From a checkpoint of a small transformer trained on Wikipedia: capped logits.
Each number is 500 + 40 x the weight over its row's rms, rounded and kept within 0 to 999. Layers, rows and columns count from 0. Numbers have three digits each. The size before them is the row's rms in percent of the matrix's.

# q: layer 6 attention query, 160x160, rms 0.128, rows 13-31,45-63,77-95,109-127,140-159, columns 0-79
# k: layer 6 attention key, 32x160, rms 0.117, rows 12-31, columns 0-79
# v: layer 6 attention value, 32x160, rms 0.1, rows 0-7, columns 0-79
# o: layer 6 attention output (transposed), 160x160, rms 0.107, rows 0-7,32-39,64-71,96-103,128-134, columns 0-79
q140 089:503496484498539494541447557485430482570441543472521516474519514501522478533507533522521475497487480548450493555498398432486506525498552449439456467440427529559464524504498495453494507472505520538473556515524492523556542522520511428430490580
k12 095:529558507478495541468508491462495571497546465528469500499457526505513538489473539491478512485465530505627521503508479542523532439504524510490535552547539482497554507497491503532526452450491465587577454549485509471559425493523484448553505460
q13 101:563506512578508488503509473466576476516600528540448417559511496526574518516504515434497420516507539497487559415460410531536397477463541500490416468485476474459504514465499492497479477477474487473484510525597539465413481473520448582533474482
q45 090:537511569467578481463442504519489527493458580451566506492513478519422490572500552519452489464465511482486460474473564502520443512417476542473558440498447489430530540456493575392460456525505467491444479463499519516506577441446552465502510516
q77 101:486500509519497456530481593543511503484514449562482502531524545509455433474547517501499512555485534496479547469514432496420463486480445510536582431457433449478553587468551524479518507502493513414486519549570509445553458538531501445528476523
q109 095:504549549553479502426421540545482546522469583488501448544521525460448492554454465495558544530504513482430465418448562463532433537531531567465528519453510497536536528478518540456532523565427446462502483536515501489471535429501544519556499481
q141 089:512545536597514504534425518540498473420564593502570418467509480491396440555489412525512511489528505508502500504473547526548472512439488506488538461498464437485531554538527476515476511565501498462560430512536570481525480487508481474523516522
k13 114:508442450522486480457553422479492459532522509547491511541472506463566591502435481504514498527573482421522476451555494540483450487502498530469483490454529525507438436511526487518506556496484507514520527501481561496509525521523449549388460520
q14 110:506525526542538545529433490505482484445537559520446534505529546491485453474566476552534553459525450485528444511557526469539584482505464516529498503511467550465551548490516455518552511525470470490512525499480459543581458533501508467491539480
q46 108:452538499519520493501503452476522514457525585509511562522480523467541502497513460559512470509479539514522499499554461413483495488525512440492537478476526485515575442514425554505443585555476549555544560518544541517532513451506521473450504517
q78 098:547502506440508504520532509481508446441488526569538502488477542508450457493552556479595532507514452476484470450532484397453392544419550452569502501476555508431483485438477518506507482520535532418476474502558514459558505572497524510511521527
q110 117:479544469510463487474518511485498559475515575535482474478518521470532525428497458582539537480530418487446484538502469528598588537491519449512532531573601469444491526491503501510475462506515459469550491523480533526463565411537539490527429484
q142 107:499502527453526558471579472475564501491490540441457454488529495465511500569531501503513540511483468428502541518563486472461462449584513447512517498491567566451498498522467557526475494557498491515435540556431518559561519531516509489505556533
k14 109:465445474490462455502442516444499521537508427513522528474520445497543494511484468532478471476498435499493515525459514544488592529566478459549574497516423473531515523555530472514494543474581506503503508481553516502529514507462440485437464494
q15 110:550506428554508521535532490509491504480526555478529525483468456561448460501504495439451483507507555483577533449447580523524513475504541503514498491542500442518473525518518483475513497542447450472505491517577478517494547499498489543535537432
q47 107:538518473566467538495477455466504451625459462494461580513505461502441594460551502471452556524578499424515486539478534518544526520495441484444480505516521509533525522579530455593468490503499520490409554532549470496501476547541463485463510442
q79 099:488510434552429520520502441559473525514529430454506460508488460490479520486484477445502476562537463550504469605513563505494538520517544471444525495471549472447492525529500457539488524567540463481557505471562491494476495556551535493512494486
q111 085:531486506493481508578488508462511462560494514490522542568505492532502508525501510435479467541510543485496513495519435503585522524483527518482566440390483421483523470486528525460545529476494490542461566550529565489424508497492471526461547503
q143 116:455499480546501452534521470504409446552569469539507503522459523536486556559428437546533513558590542520537519444471490556560502474481526522460550492512522461495499470562516477498503495526577496571548466516570490465530508532514469569482441554
k15 109:491491434470480515469488460481490449501507535470477597517496522479503546533519547507530466536440495514556459503505521456495498431570506439522437463538524546559502496525506452500505499494503460496514559532559522518480434503489487492459476545
q16 072:479509529487430474528502544515541519518522427522459504539525468522513531498522448529503488589495500513482496485469581534516481570489549504497595520480533491491469491504526534386521505570511464473499488539494505543526496479459472537507533533
q48 109:501478465421527431555452462473493474452447476496469536505480526541534565451493554461426474453539567508487473577467580542478505563457443505475540520503446581527535538512483507488538437488522446485534446514550474528479421476468436511515466595
q80 118:476553522455442428498553466462523473490473402543497452570526506517499460472432443513454475485575520457467489461430570586560516513463534561526521556521511495571499534521540527476548409522468486518533464529493480472472512554524485539544459498
q112 071:480502497437461446503496552477574517511523476525499501543444414471545516471438453527451481552500579523416486414528455459490510598516535503479466474431502519527498480528469505488507509497506509523515444495510466485493433433469582514490471454
q144 143:465544505496494418457538440411504526493508450578431459501530533556631554539474465500555510469451513501475525442479519508432502536484511552495455469547594518466547439509491486441515478541516519524499512469538537490527420502470502504519479581
k16 103:551489551524535539537503486578392523583521576487497529502548486534460453514580562491487473541477530513543502537506486488492522490522461517533476398455453466508496500494488558558489528443515485460476472514553488458535549437514530444547591476
q17 085:521466485488551572539450523500445503465486582500538486428455517442529481474562539501512476493500524514401500501536542451448480535527484530502480421479459505456543534459471492530442504520440543541464496495513500546478551442531539453519499556
q49 093:502496544577485531481512509509428515507507513500516474556540500520531421546489486533528506505463520525443504473483441492522478500588510568551445535473512445398457491467550503483486554552484572497422510486427499411559519477446547473546543486
q81 113:535410441470483494452452505464528514496478544424485595448501538484544539438525537486495546515488510476450474477544501497458492454549449482517555481477505486426475402532543507475508506510448501495468546449497528488559497463438499488464449512
q113 072:501469572481582456510584518490465543543544477529568527445503541603473556495574551534474517523462501507484557547550616537428544523533523475485506439560446550501462483429454488443441506437456456535483499499484515536485485547467436483535486556
q145 117:544465505509468573517490535558507512516440506424565503504467457474446491453472597417440459582531501522488436485495505500524502451499477480591567494469428490479403516478534522451493466476489509427472426500444472477501525510437508460517497474
k17 086:537423518554546492528506437482512444544480448494496554564412488533509482526493458452584501473497511476574472459438474457552492499471477507403475565494502545488435482501452540495482510503493485526537528554469493570443497498490465545411553507
q18 088:441551518522526469451477525429419531454490509474504455448494521459562498468515491545465582435448551433477549540524587482501553416540488479479462480472511501519565446462480498524499492534520503486500514459495505487489509541477485518520465512
q50 103:518509509477512514427463592460491558473502541509515476433506475457515521542545500587553554470418523505498541502539417468455495483541508534506463480465525415504512568474464516484456503508529542539457517520429542512544528433530527474514418456
q82 097:502522498483586503451477546446489541482506545520565522482526503494462458506557571539445516470379470473483574540531567448465507448517490509538505487427491493494527417405435442505479522448490495498412447378466454482562497483509496474518544513
q114 090:505499406505547512506477587537461548515420486537467450528439491533510587424528524462548546456483522569450460471495509479412449477563400498518536505476530526452528511466524538512509479543478521488505499541497500477519473507508564476501495492
q146 088:464528546521530476452528571469479487509448469519547457462476500527473405508501459571517547565494475494513555484508423535492466370567510464521471449448521500503499519463466581464492509488551561525475493480432526518521494503504593498483457536
k18 084:477492510492420505541441514503526468533494463531482480573475524432588550427457460477472514505553484504449453522535482561476499490534498483546498501517489484523492497575570488472499550536567513463457491487522558454528495474512508413496510442
q19 084:525515518487418479511501503493575477505521483505446541500524446489442501513493511460503443547501481508565478462440430494577535495429498497466531473560511483543436500531482490479557475453472436514535532573471499561418465462448474579501529432
q51 107:501535545464512486539487455530543425492478527464483563455520473462489528506462461528428524567533497472497546503530512519539499541435527477436531440539420552572567515516449502444495468479515451511524490503563452533471542489558384537477463504
q83 094:510564502458446487501492510514510455540501472559488467526532521521448485497467480478504470490590438498507491535413438498593425521405510506491472572517512558579519535528529523484532447524489479480552493554485508496474505525621495539543459498
q115 087:486503503502493514472504428479569426464485508436435551538466457465496501486451473473518504496563581470502475520464422490542526524409518465455497509467531520499508511539507528541510519545498468495491545510529494533463488477524498557468510465
q147 099:438557516444489420454503433469544479488527485565474529491512522522538537523477418575507517378503504493512518469550532466532545569455553525435475532543547556516576493508510470536515454517508456534544574479529506511462511534532454531522511504
k19 082:485626515475525517509548472492474596469539533533500424495556445565457441497514492524503461499444541539534542493469557510494548534448514541540457496533513445494485503473445493526487428447429502509522430514465449478497490475522540509602504536
q20 093:461545513479479498452552538442500543480545492466500521472499521462457474520545492526479548502490513429542524495495547461518553486505534491455526535506527495575519499475487517531512472502484451497543564539468456583463530492487496565524484435
q52 124:494522537456464521476443490508525504447502504448511517401491469457505537532507466517469555525474480455529540504511486500495537498443553453430500474471468469585545538478420505481474516508541489563539535508555462586494475468555433525506450500
q84 088:503594458532500498463520501516434506529513499557541474517519507439472444481522498470484494498549433470528494512431524454537468515400496539492471554454473501539515550437467477540477501513493465498509493498505461488507484495620525553574563509
q116 093:518516447484478506501474457520535432512453485475474522550460480455487482453492459467517525437575525517504460478458476502538484537385490485455453566459532522524513529574510524527535535543507510481566567523500467482463499541551516557469493481
q148 110:395581539457483411438518464455481466489564491527480478478477556505546477542467401590511515429485504536514558471515463493499490491487544491454440500517516533507551517465485502526512476494555481575522581476504494528505483529550521540488481554
k20 076:464624499475506511529554510487501582458518497555531412500560484566460473515493500525493488473466503525513538537506540522479524519453515538540492512522520478510537510493475495493493429448476518524493398499480489472531487479477492503622472537
q21 091:436549511510489515532468539432536492482512492509445461510503578463534496444466459546512615424503460470469454511525518463490584464515495524467562514475466461549565528440500480539494508537537534558487431506473450437567447527548501433515451519
q53 097:497512513475480534419461499457454541525489530491550498468448447469529511544559499541503475447458493494524488538576437471457536480515563453508483481446495471463469534437467553500477501539454528537565592531522481491524580490483584472486477512
q85 077:552524488522545532457498528480472484494539609529551506504554542462473461530536571505536504505464433481493506516492445433487484503527487544499521485437547456456506523437438465560464507505482551514513490447490488451557435488528556494514615531
q117 086:621458483521447538426461468526525522488470601435576494510564502436509419466525497501548511487471472516488409445468558449509493487428452489529438521482491472566468559563544477555462471511473574488529477466525528499543481470453507475541464415
q149 085:559500562510477578447501509531512467544521539475447514499553486425493466544483485443531528503494467448482485513479533477513477529506510556493507511366550536509515500416467522539458506512507537553464500524528488514493513470527494519523546491
k21 103:416471490510535497582495521482564451556440432510496431574464470509553583476494457543470549576527479522474500492471519553522608518537496450552519474486510471508490554532537522464537485453540529443468445523473476490503524529489535452447454462
q22 095:473522541500456515498508452394570544489530538523488494487567510442500516484435536519473567420465540430474494471567566463495525491482472580517585491409540515487531513449469507564457493502526485526513465489454535399544458538526483453536444505
q54 117:561486557493567493476444577555465552540428521479537544519500418477435455547526548536517444517524515509522472530515468486502553494494504509536525521457532511432468518400509578400481517521516516444475523518461487509527564533443625474547500519
q86 094:547488584539541576514482558455517546535451552506536536473566501472482452520522539549502556484463507456505499488520533461434491447538428559461539491396555481473517441475485507498486505459447494519441457470468521441522488464488519421525509467
q118 109:588439478530454540425460521573500539522491546476577500498543470467471410522472527495519513489499451547476411417470546494527443401535450479550476514467495462498442512525518527549471487520463548473443470464474543468579480479471503434535470426
q150 090:559437594541523591398498510547558517510535570472491516522520453471459499560459503490518517534474475499482508488486529522535520537548503574513513455418522493474510489435456475488458535535425511493417408514445523509488487477541504456513484471
k22 092:408490470468482465526525476436513448459432486585459479542488502540585525570469478505509541498513453487444524486543465544468502474555520465513507455516499548447530469514486519498536535577563541475491586459517570518506480520456518500430505502
q23 096:527518531519451484511512570504543469480463493528451522508503578419484573484507481469507545485519474519540427556456510490525516500465478498497543555541477496508508565430545499505538468570512518562472456532536471499477465487439507457508514467
q55 112:547528455471513506545490508480508449590441534537483569522448440516469522537547534556529461506553469496432500544421501470498465482474462550505541492467475482475508511459510524432481431500495510443535508570479530498509569499504570493481450608
q87 101:500498516464473498518497521470537499466532549449555493442489505529544490527546546557488496493400483503560502466541337499453558592540455481530446477488519484479503506464453516478489514488519529463554542482479599539530493529452540527459519565
q119 094:539468507506556493539539549532486537503495572481557431521528465535500565517508471471507483551527466527483493482445397544472503407576505539477586471448501460515450477492509470516487437417541513464494472443500505479498504506499506479536463547
q151 111:587505554573508505454532517512474496488510557477521450546536478498472505598515467488515489482607513398529482486493480569488570545515524603467536558469493509486525543566530501571423497510471486487558506535451550486504537526553441489516487488
k23 089:467529495545533432518473458534474500532460457486519481570471535462486508459517465400512524540547485457447431472561544426534464489518571470530497493425496450601443459516526470485481510527565569481419454510569466464495568504465509523448512492
q24 091:504470499546562547520425522506466485433447522496531452470469466461481499523484512481471547486486464437485476536469462497502524509454457434443549544527533511434528471487476457515499525539500506556506457575465537539485472544503463540468486535
q56 078:482465480485459498490478429528486486433551553432510488449457566477522526533486536560429493505504602504476521554522467472524510430446538517495470547485478426498489548495490488526495500554494492485528506483567509466495522490553468504517552493
q88 092:507456489509546603525566493519478489464552523479629470503517462491494467482501484443466495535532499495495464487459563498540485547434486485535502512544399470526456492501539481605430476464517510510458476561446491471453474487564527525521578496
q120 082:455500440517511441556476536459457503485531556483453501581524452504466491432527426514480513500565515546503479496479417537532496481434439473508559471488514559525528481579458478533465556494571430529593494497478486530472453534602520504503458443
q152 090:523498507505435506490451466515551499524559528471582529485451496416509405501544476491463553473530461513518499557548400478487476480469499421447422511444458547547498502525507493533510520496531529529501482516553560588536501481516472472473546486
k24 131:501567482490588473438564486500469535498535483487558423467603506419453490467532509550520502460467470525556489462466564520471531488480548540478491509511556453538558518434494479503499408508458487486538471475424454505465490500499540526592467494
q25 086:428511476457523461512514461491565446451490471499518597490468457561552497498540489535429499528514525542473534485527491566474497499511473494500467492485473497541535536610475480433539465533548401521536465471473431583470516493534459537494486464
q57 099:454485527531491441500536485418509458530569415557475486425478564531550462430428440484479523486518519452471514492504563500521491494528443455449511485499545494607492480538493552502516482475529439534494470480503438485517547475577408533479519499
q89 095:432528440495435476476501408508482448523514447503410555497468484595510540457451488495501518500496524473470490461582535511535460574532525456516486530586488533476562517552549445505563465481452437439525504477488489507483496557456484520446470484
q121 089:485535407535498487502508450504515420546543468500535523488440535478488511475540524466492475516565545473573539577499541479569471539448495440514494575505502521469492526548552540493463571503498471515535523561468446518476498541536511492446543535
q153 094:457518466447435501561561491434474504512470431471458560453497593561548505372463569454439499468521489494531471478505481516501452476477425450518410542559519567484544492576536505546568475498567476448534516507493472460467540552531444557495475517
k25 094:517491498512530511556547530483538581419554523541576424461460418546477466515489501521541425545475424529484503545507486483528457533493582466438573500592493439523512553473490489532476517445469580510421427511470500487450451474539460464539541492
q26 071:526512471573526523477515448573506444538487495491488513526482440583493467531498537500495427528495502543537521478398520534466481490555499483478478464542456575505492503484481505473523514485534462471538515485571477518546482569453538532492542499
q58 062:499458358512557490530612485397529489477490464551550499570497499560441463469520503467524474480514526549475457508483562553533581572541464514539468524539563544508517499534480561532444505455480430495518474559444457492471608502519477514515493482
q90 054:513522525513520475561543466496500482428529507508489439485489484587516513518509447498562446542433574573491435486492515536509553582476566487522446476537472531490486495474513492469474481532520520484566486513524510521460507503430501547514432543
q122 068:488474532514506546474468497558500469454473517518543549484425560554470502567490489463543479536450464438545515513471550467448523525564533551493471499557452472549522533440496436504538464486465476534529482550542485518474518475436452481495493594
q154 065:513471429506459562578477486542497482472501487504487510482499425555501523497498536383450451566509516518514447492501526544486574560497470520514577521563517468474547498514534451544495501513477479448542477546616454449492558522428457496503501482
k26 204:525347495525486529466436516498503463564474522439495541517456513497532535526504504496506523528521507492449485496536483445498469464602476477465489497428480533476470488522496520446495537532530523506445569499500526497515480506490508466355497436
q27 122:581553446575480530528479606591471490512543486549483472492482491494464457545572512476526457500521439537550531499444505475491518568462560507514476481524467461553500582435506499478456548492457517515487457517497425521524455463500539480512573491
q59 114:402579535481507489447516439460494529437564503573577435481565509555458469526496434528502512488479441480525594501504561514547467510449549541519501478526512484565590523465441522489505483505502566544552495501505490530505476486531479562571478553
q91 112:480559415510498446492531484524497505516552452526472424521461516500496543479537490433478474491506458536562537473515538493551502592451552520462468528545523459488506606510459493499483455487541517527582486536578437554462466539475574490486515538
q123 118:479565551514514550499488473495517476435486516506521503476518507520470485532520524507509492475482517495508544546481536477515516593407540505435472500475521485566598568430436522488509512494524532518555508559553445499424496506529547561556544547
q155 110:464572462503511461532528488520504498450479484540561430482541470511447502484529523516418472482510441512545517489492563457523521530431536448535525484555548484545526506475488480480498462430509499510562453489507413514466488516528501576566532523
k27 068:514484514478430585458461556528452457548477463479520493557473523487469495481455502464511515465561542532445439515497468489524493485469451507546500610491496528486421496539515460515474467512422508424551486583465549450511528481525460516557500470
q28 120:418499513462453529499494451521518581458494548493533549433555506526502500474415482450495513492510506510420452503585492530533489559470456494545548592561538527458527502501538428524514493503541524476443464523477619473474478448515453480526393581
q60 108:504474472510503517529513555561449499473488474473490447523477533493510462468438561475488442526449531549545539483492475457524508530499488471516450488511481552483447504517491464477535535456518473438541485511482481507507463568498484546471615460
q92 094:460469497498546546508507461486429543436440541513537519455444457512477474542476472500490513518433537510464511515480544478463512452478492448517478443560520456518549457464494489551511494516530510530534514515566477480452461434470478505531537513
q124 105:501537469525493446485483533526424508492539496457457470531528504470525529519471470526518526581552453449516523544501441515568464466468461460527482577617541571486498458507524462546484509510524497474491496484446485465511496517545514433485442465
q156 107:483505464503488593574567534505502487570476448508438551523408453555535519417504537479493484545501535553507539540497494527512496505508487488499515468524539598428521528507460486496500520511527525478436499548432483467513470518449510539493428499
k28 114:485548470534486458500495505495518476393537489481457577427516475464511512540490452482532498501504414526462535503516528543523483603543505502472520425524423556549556550521546471473488441522500470547552519464487497528436453504454418548469488502
q29 127:482452484509432544519494493434508458544557527469471510473454563455554443473532473492511557499524466408546492515524463512530500448568476464499482527530513481557490430531504552516524547526423512470546568546459494552530601465489530499476519438
q61 103:504478454517423495502494440480442461511501466473443564463481548439578546457529453515505519523539456483517432535590435497466451501525510433461517485505503480546516451522522458574529567515513524496501498526556553508529466506532525477436475544
q93 094:599445465535505541509450456518548509482489539440436574499483477426501526476464505470519484555551473528523499513490506459530507542516497410514508518514490455536483492471448458505441551485483520461503499457518489541547481507487478474458567515
q125 117:512462429430483467521571474417496478532448453508402554515419513509569548478552496544528500547536496507498514552608426485495544507554487473479552445491535474467472474498494506493520484511575518513530566517525514572478507486481523554426521542
q157 089:535446481545482457515549521452488456504492471472489552440481491452551510505487518560512511540499506491481507541596421519447469544516503417514539496466504523473489478506523510489494529465493486590479512524529535574562519510436547514427542451
k29 097:498597542449551539493554527512439548530619552556522437448538497520460418471526527527497497490428523498568572504462480504448526479472447582498463441498482488501528534512512493529506409427469501556476428521465474469513540485555499527604502582
q30 100:483487469487477461504481581515498517442451501511536439442512520450518484485495516566529550528545411481496461494528470537535493553459423454546423590514491506505506492564493512524569534490448492474495407542416497491561499422583489475506529539
q62 099:434528482452497488479531476524446544427527537562568430460502529491528449447552490464512481503411484548567557473557427512460531491555530473511503480545442493503486487550503459496502546494492605526581484495476555466578358488528491487513498584
q94 099:453502522476466521471518483474524531500501527438443492449496521526543604504445505500589564524529496516477522455576480573540495605499464500480479540618478577488549541542448525492536527505511489526492579577457602531504477530533488500467494526
q126 114:502516484464543457475589507420498498479498496513475455470550506497496510458573513600587482454506458516482527564497455522489557534446520472487506498570517535547483503548449475551460479506517510490526483454477473588453454566510561489502458533
q158 110:499507509477496517484474554492505461537453478482486568460559516458500475454589537490476515461488443460506519529631422480438498457556467436505514491521509581518430481437481531506459575473484505439467599461492513515516505552440492544464529488
k30 097:512522479522525453513498489534450477499532480515522479500462448467481392408528465494444487496484476545496470531410511489531516521545504518493517534508474485519404518495570497505549489494449513454481451401497478452507473513543434557601505490
q31 123:452499447509536564549468510506407497467486547476448557506459540442493490539499540498551545587501486448521498495504444452475472493548515446436465495526520543451548490494482420516534525470496440497550600593547479546507565467525505529436518532
q63 097:495483481444494469501488431574493476475500561424529554506506515510502492492521510489436511524494522502462467450474513488524599450462521581469423580505497530591466456506557426459486456504476486466564506430496454483530606500501411490544512488
q95 104:490471503464522609512590468518398497515467543478489522484537478455509554510551508525541529473485527514546468487528568500507448497521490565432484496507486528512497432514516538516469499461482448543466513544382479516478524392566585565508610517
q127 089:523517472497506477477459543558455504489507477457475584488509425411502469516435493514495525486529520509527475484544476465533584498517488507457475473573523547525504550490532519542504524502487423522574592461524454507551509496587490563506452475
q159 102:487524521366559501497529467483483483483474543469512540459564424468513519555482594478453546563530510461550533520523476551434536472558558526446378471526459520597517464496490502466524470394515516559532487544490461485552511514518514513474475500
k31 109:483508425477496482441580560488474605518491482519532486492496536479483429560510518530473515521499414479499503541578540470526556508441530550490557545522561442491511528483495432438546471514458433488518486462478541418522542430588505495546492479
v0 100:520501494371496492457529479505379529507498440540504528448525515487551465502420579507520542518541508526498540565525540482449482519495474548488507551474464499541484459454485466550486533425511464507546521507451553448478493517539525556500500496
o0 111:523472404599515522538505459469460537453430495492512469498476484465414552468485508544556580542460504497554443570521503510492486565543444375435525496504490593474471530441509514535496549515528586405524492509554427449537497477486475499515486484
o32 090:497574491570481435499479459493465547498536479520458545489513452503480439480519393489489504477527432529475508538579582479510512466485457440428597457561526510465468548455565452453535466442572540471513557495420538516477523466450483528520485491
o64 104:539574508539487506472460541496532469521457433467501567566450486518530522531519474449535469459453421481531551557509533461557448521481490393570504525507492517422518533530469450487494621519540503474507547554598583434490514472509503474500516492
o96 088:541538531485533433553432526540612400479510411475519497560481471548589505503469513491491470472429511523473530436465570535546512521482481469510494478463469505469470507472522480442474460445547482483489528498536526524511543451453579482515535459
o128 100:493527506597553523490474529520536467492501534434600467503450458534459471513474455513505570523500524527528601507498536509522537420530468468453470446555491509484478534494403450475502534407537523513524504500457435476512474498493544509517539500
v1 093:526481499499533502466530523495532486480516544538472477554507488534437441582456525449532427484469481506505540544447539495559474498520422405514495550464509469537434536502440530522433597483505494477510521531479478497513423530559502464521543468
o1 111:457529484450515466512552508421414510434537500555447488559454489483575505445438542457522536451540458460452452554492437478508473447460530443487469532440522479460510444530546488541504513432537467481460502517450454461489477531524497445457452517
o33 094:487504484513516510503422537455483552492530468548496500623498466552456489441478498470520482527513537490511516541499529456500495485437460543467486472520576517472493489499529480457511474496597483428441514522443503490492495486474486517509497449
o65 108:553522498597500621465513488476475492502543558564564504495519524450568433522608525501475562457495492452515458545500564484479536463521501462484516491421502452452531496448480479519486527498436484482478474452516508487537495486573488460512490475
o97 090:476520536534482575466421525529529525485484542444471508561493515446478497448509486494529513479458522552477513491499573531491559478511468537486516458488493516446504560543509472514481502448474522514491521530493490577462567476479516469516512519
o129 083:489536452572538557534401572495487531493496460529532428573439512482571480394525456579469497466454490514505518544480520483497522504501507545514533528452539462492509479495525473413500516496546506451513532479460556508581519498565514480536549470
v2 086:488506516509545426550544486432518496508461422511487481545517572526555529407453508514419572499500517431499505507480451568522465450504415531534450459445534545505543433528544528483589468446538571459502491430468501466559480552489478534515463553
o2 105:459507529522565514480502470583506371511505509471527554527440431536526461589524499425527436496479575567498563482430565509549522489528555474537453484553487505491526499575513523478511415493489455527534548501530534516451571461455551539484544477
o34 085:401518498501443493501532530407547509479494453545476501467498611511567503498527502504462584471463466510531489522518470482542545478489569478534555489451516469494553446481487476492488510462475541524461435474505490493495512489440475454455514555
o66 112:470511513398473458451543434503488493493524473439475509443517510545474552459459532519532461553528534525516496491501477553457456511518554493503519562543474526485504489546538469496518457539493509501553498500423494529463576545389529574468445581
o98 085:408473495534479483510490460490519514486478465516527522509477437499492578525534483482541508477611485485565538516534425461467489561517529471507517534461543492527533491464507466553488562506427519474494456494512518523429498563504550453405507568
o130 091:441493529453485489537531440420538506509489503483478520497436532491578525521561457468533495465562544498499480523479511514507485529542569450496560523512500525499503565516518471529505484472470510551582529536545451538513501518478486599456481583
v3 104:540498460542481472523529479543494556516562438466481519462503445546513498481505511532543439453535490472535515527537438542570476599430563483557540527530531456534553501471552543535541527481602437442498477522593540533472512527477499522503449546
o3 097:462453561466513510457473519477478529470485519529513504462588511435497485539492455513452464517505448491501486463505517411485527395473475489502496490426573486517505487529468469402457498463484464534485540508421487517525487434518508493492542473
o35 086:447411519499543552488444545495481476446526527458522522484547569501428454482467497534465462515524456505546523475466489509478432437496493486564528494478483481474471521531549513508474553497501478529528509538431504478478487495536446463477460512
o67 121:482504476551510502503526468529509482519538459502550518458497439512499472569526467473535453455489538568549498433484478462504488526542536488491435479515566435491495482422476468487483532484442475493505513464514463503516463527497543524494613522
o99 093:492502469439514479521532460461442488477487525452488598497460535485562533453457544545549565490470504538518447505464490474456518487504406503543519483535477540470450529556513444473523479535496495505526566447386471440519516552511495470538475494
o131 099:467488591510477530545541536554494505486543495446460490518539622541513490524497434565515558440475453575408485422478547474484519496572493498536505505495540525504521511528566471491533433482516545425497528423467503481490527478486474476518568511
v4 089:522493488441527490557592506498493507531489569496542490479480431445489478580543530440444465486438455544522489526510475494441547493454481515501523541494540473471430493477553518464475448522519521500544596446503436472489589511495411567518520519
o4 102:505503403486481546481503490449492555443520490513511441535480511526459571487490446564533501468518434494535520515564439520467518529456558516557463556444539475516471489504509535480517540527465520489455474512434549541511445549548453431488499471
o36 097:483500505488473553460579497526497515477497552512478458455534482465505444486454448492532454533545418520496561483529493531496493507516568450526479565513429455522466514480488526544576491534406504511453516495492533511606471501522612514435564459
o68 102:573451478546569524468396470564436498483460483509533455515411493501476462554552502469496526470495474577563480518413581504485511503417441514524483482494455505506547505442510465517503531470518480514558535498553493511450506461552423535491516432
o100 090:548475499528552497506486477471444494516532491474492537467432546523499515531507525521476545479474487473474454511499567438483536513530540503489450405465487533540505503508524559492570517495465448540519538456537372561582444434503514474510466501
o132 094:496526493537514563397525475498419479478558570465477502460541510539493453518455475454455506507507491504468551433422461514446508500457508459534554502462447496537517471480513525507581468551379449481494530429533530522543569472521541520492534399
v5 109:531477464524525502510493559492486519469500529513532496420563561428491376419537372519482538426492385494444525521517469427516473497493434472523524496443467440525528501506523457490504534525492512513456537479513486506544454475490437515511511546
o5 110:447516497458500469474520477515492398485536449531470529541468481478544550536555496459479449497482563510509430522490579538557459475516533454499491521523480407494496544538554490528457428503455408455559467576465557573450478532493581530514523491
o37 098:469511513429488468495544477564565489480507450515449500598521525472438553466524503502456505520482489558463403566484521517497503511573524470510532460457515542491498596503491601483531452443491444490428530500530552532500473519484487520493544546
o69 119:456523482512508517467518517459441574510528493567431584486526545424513462426519458529465546482550483430447469543554590511477526495512556404503561515430515414562484472456545484508435475586499462448458490479472528517533496440573497520527527549
o101 088:476523473539450505363487417520523483507495422472445471560519477492487548533494507538483500534546532507514464517525471487546467477572530447518566477497570478488476530542493493491486531458489503485487518489451582481491425501529471438496542497
o133 105:492517465488505490510501481448560461435477518487461546506453525495524515473565532515473495536470556496526478584486541470489493533538541428481549492464437542530437494573519526432488530492379518474571521433473467579497582454534427493495475445
v6 095:481499530548478549469455443558501526535520447452526511478518442556508500522488454451449452455516438514495464457489461498512521467499492417533511526572467473524439501448485508588424541469538489468559434470576521519469503523453503463543516467
o6 095:462540490488410510573521512451526528480450488496432510450581562495502545466527529518518511527515516427471440449495458429404488485508470497474503458505578535469495470409517489558515555557484483464505470519502430447553416488416506462473394542
o38 088:467536467486558458463455482529484515532493542590537530457450461488469538498494503455524492505502528484530569503566490503446428481536487456502478483524486517391508499562451480530497418503518543533574558529515494497546447458491507538576479514
o70 110:498468524498493519570508518482539397524488474483517533497479432514512474551514421457470479492474533517535469420453457462484491503533452531452449400529530490530475556397491493564502484496521529451513530505534523516530443496497478468516461453
o102 089:537510532474496511466521479472496499488569555518496543480540585430535427454471545546500501478456497507451449534541514457456496526418503562496387442531492472472475530507442523448483446499519477539488490526485417484514518466565460484544496435
o134 096:493507536485503462485535529519544509518536461495511490522537498527453533453474498493503509521514497536423485424569507436464529499488447472480537471511540503485515485403504502490458415557573535458502508551444554457476452407423500517529448447
v7 095:522506508444446486474470560481468456464489497522415423541520535485527477562524482484454529472481520511502535546501532543443499455529485483543557498494532413407453470511523478614516532559449519508455532494544498555552498514473474509506583441
o7 099:446506479529481519506516475478505474435525493474534507525426448500438458514457540519491451492417496560485528532528498575606475523549478490528484495524473530548515561553542521498476451555478485519506470538513566529432491502481541630536499535
o39 094:481537499478531518557555485432501521503514542489502506465494519456490531540519501497496476455499484492467470557528498456507546525586464505523497517456508516544465557475457477458504516465438538525457521494508566500494460455559489518533491496
o71 097:491525515452511437518500535466499555455475468491440483479495558478486525432448524500559489437503393427468477535524487512502478551504509467551562573502521537532509479554588471487512512535545513491492449539456514454471456475491499471502388591
o103 084:466511475495543508551535458485509505502440476512558392529520404519450583540490487459502401529540476491480562522491479442502501549541488526552516483521533518581520592459451541508523601473439546559485424504521498449551473513518485438509471519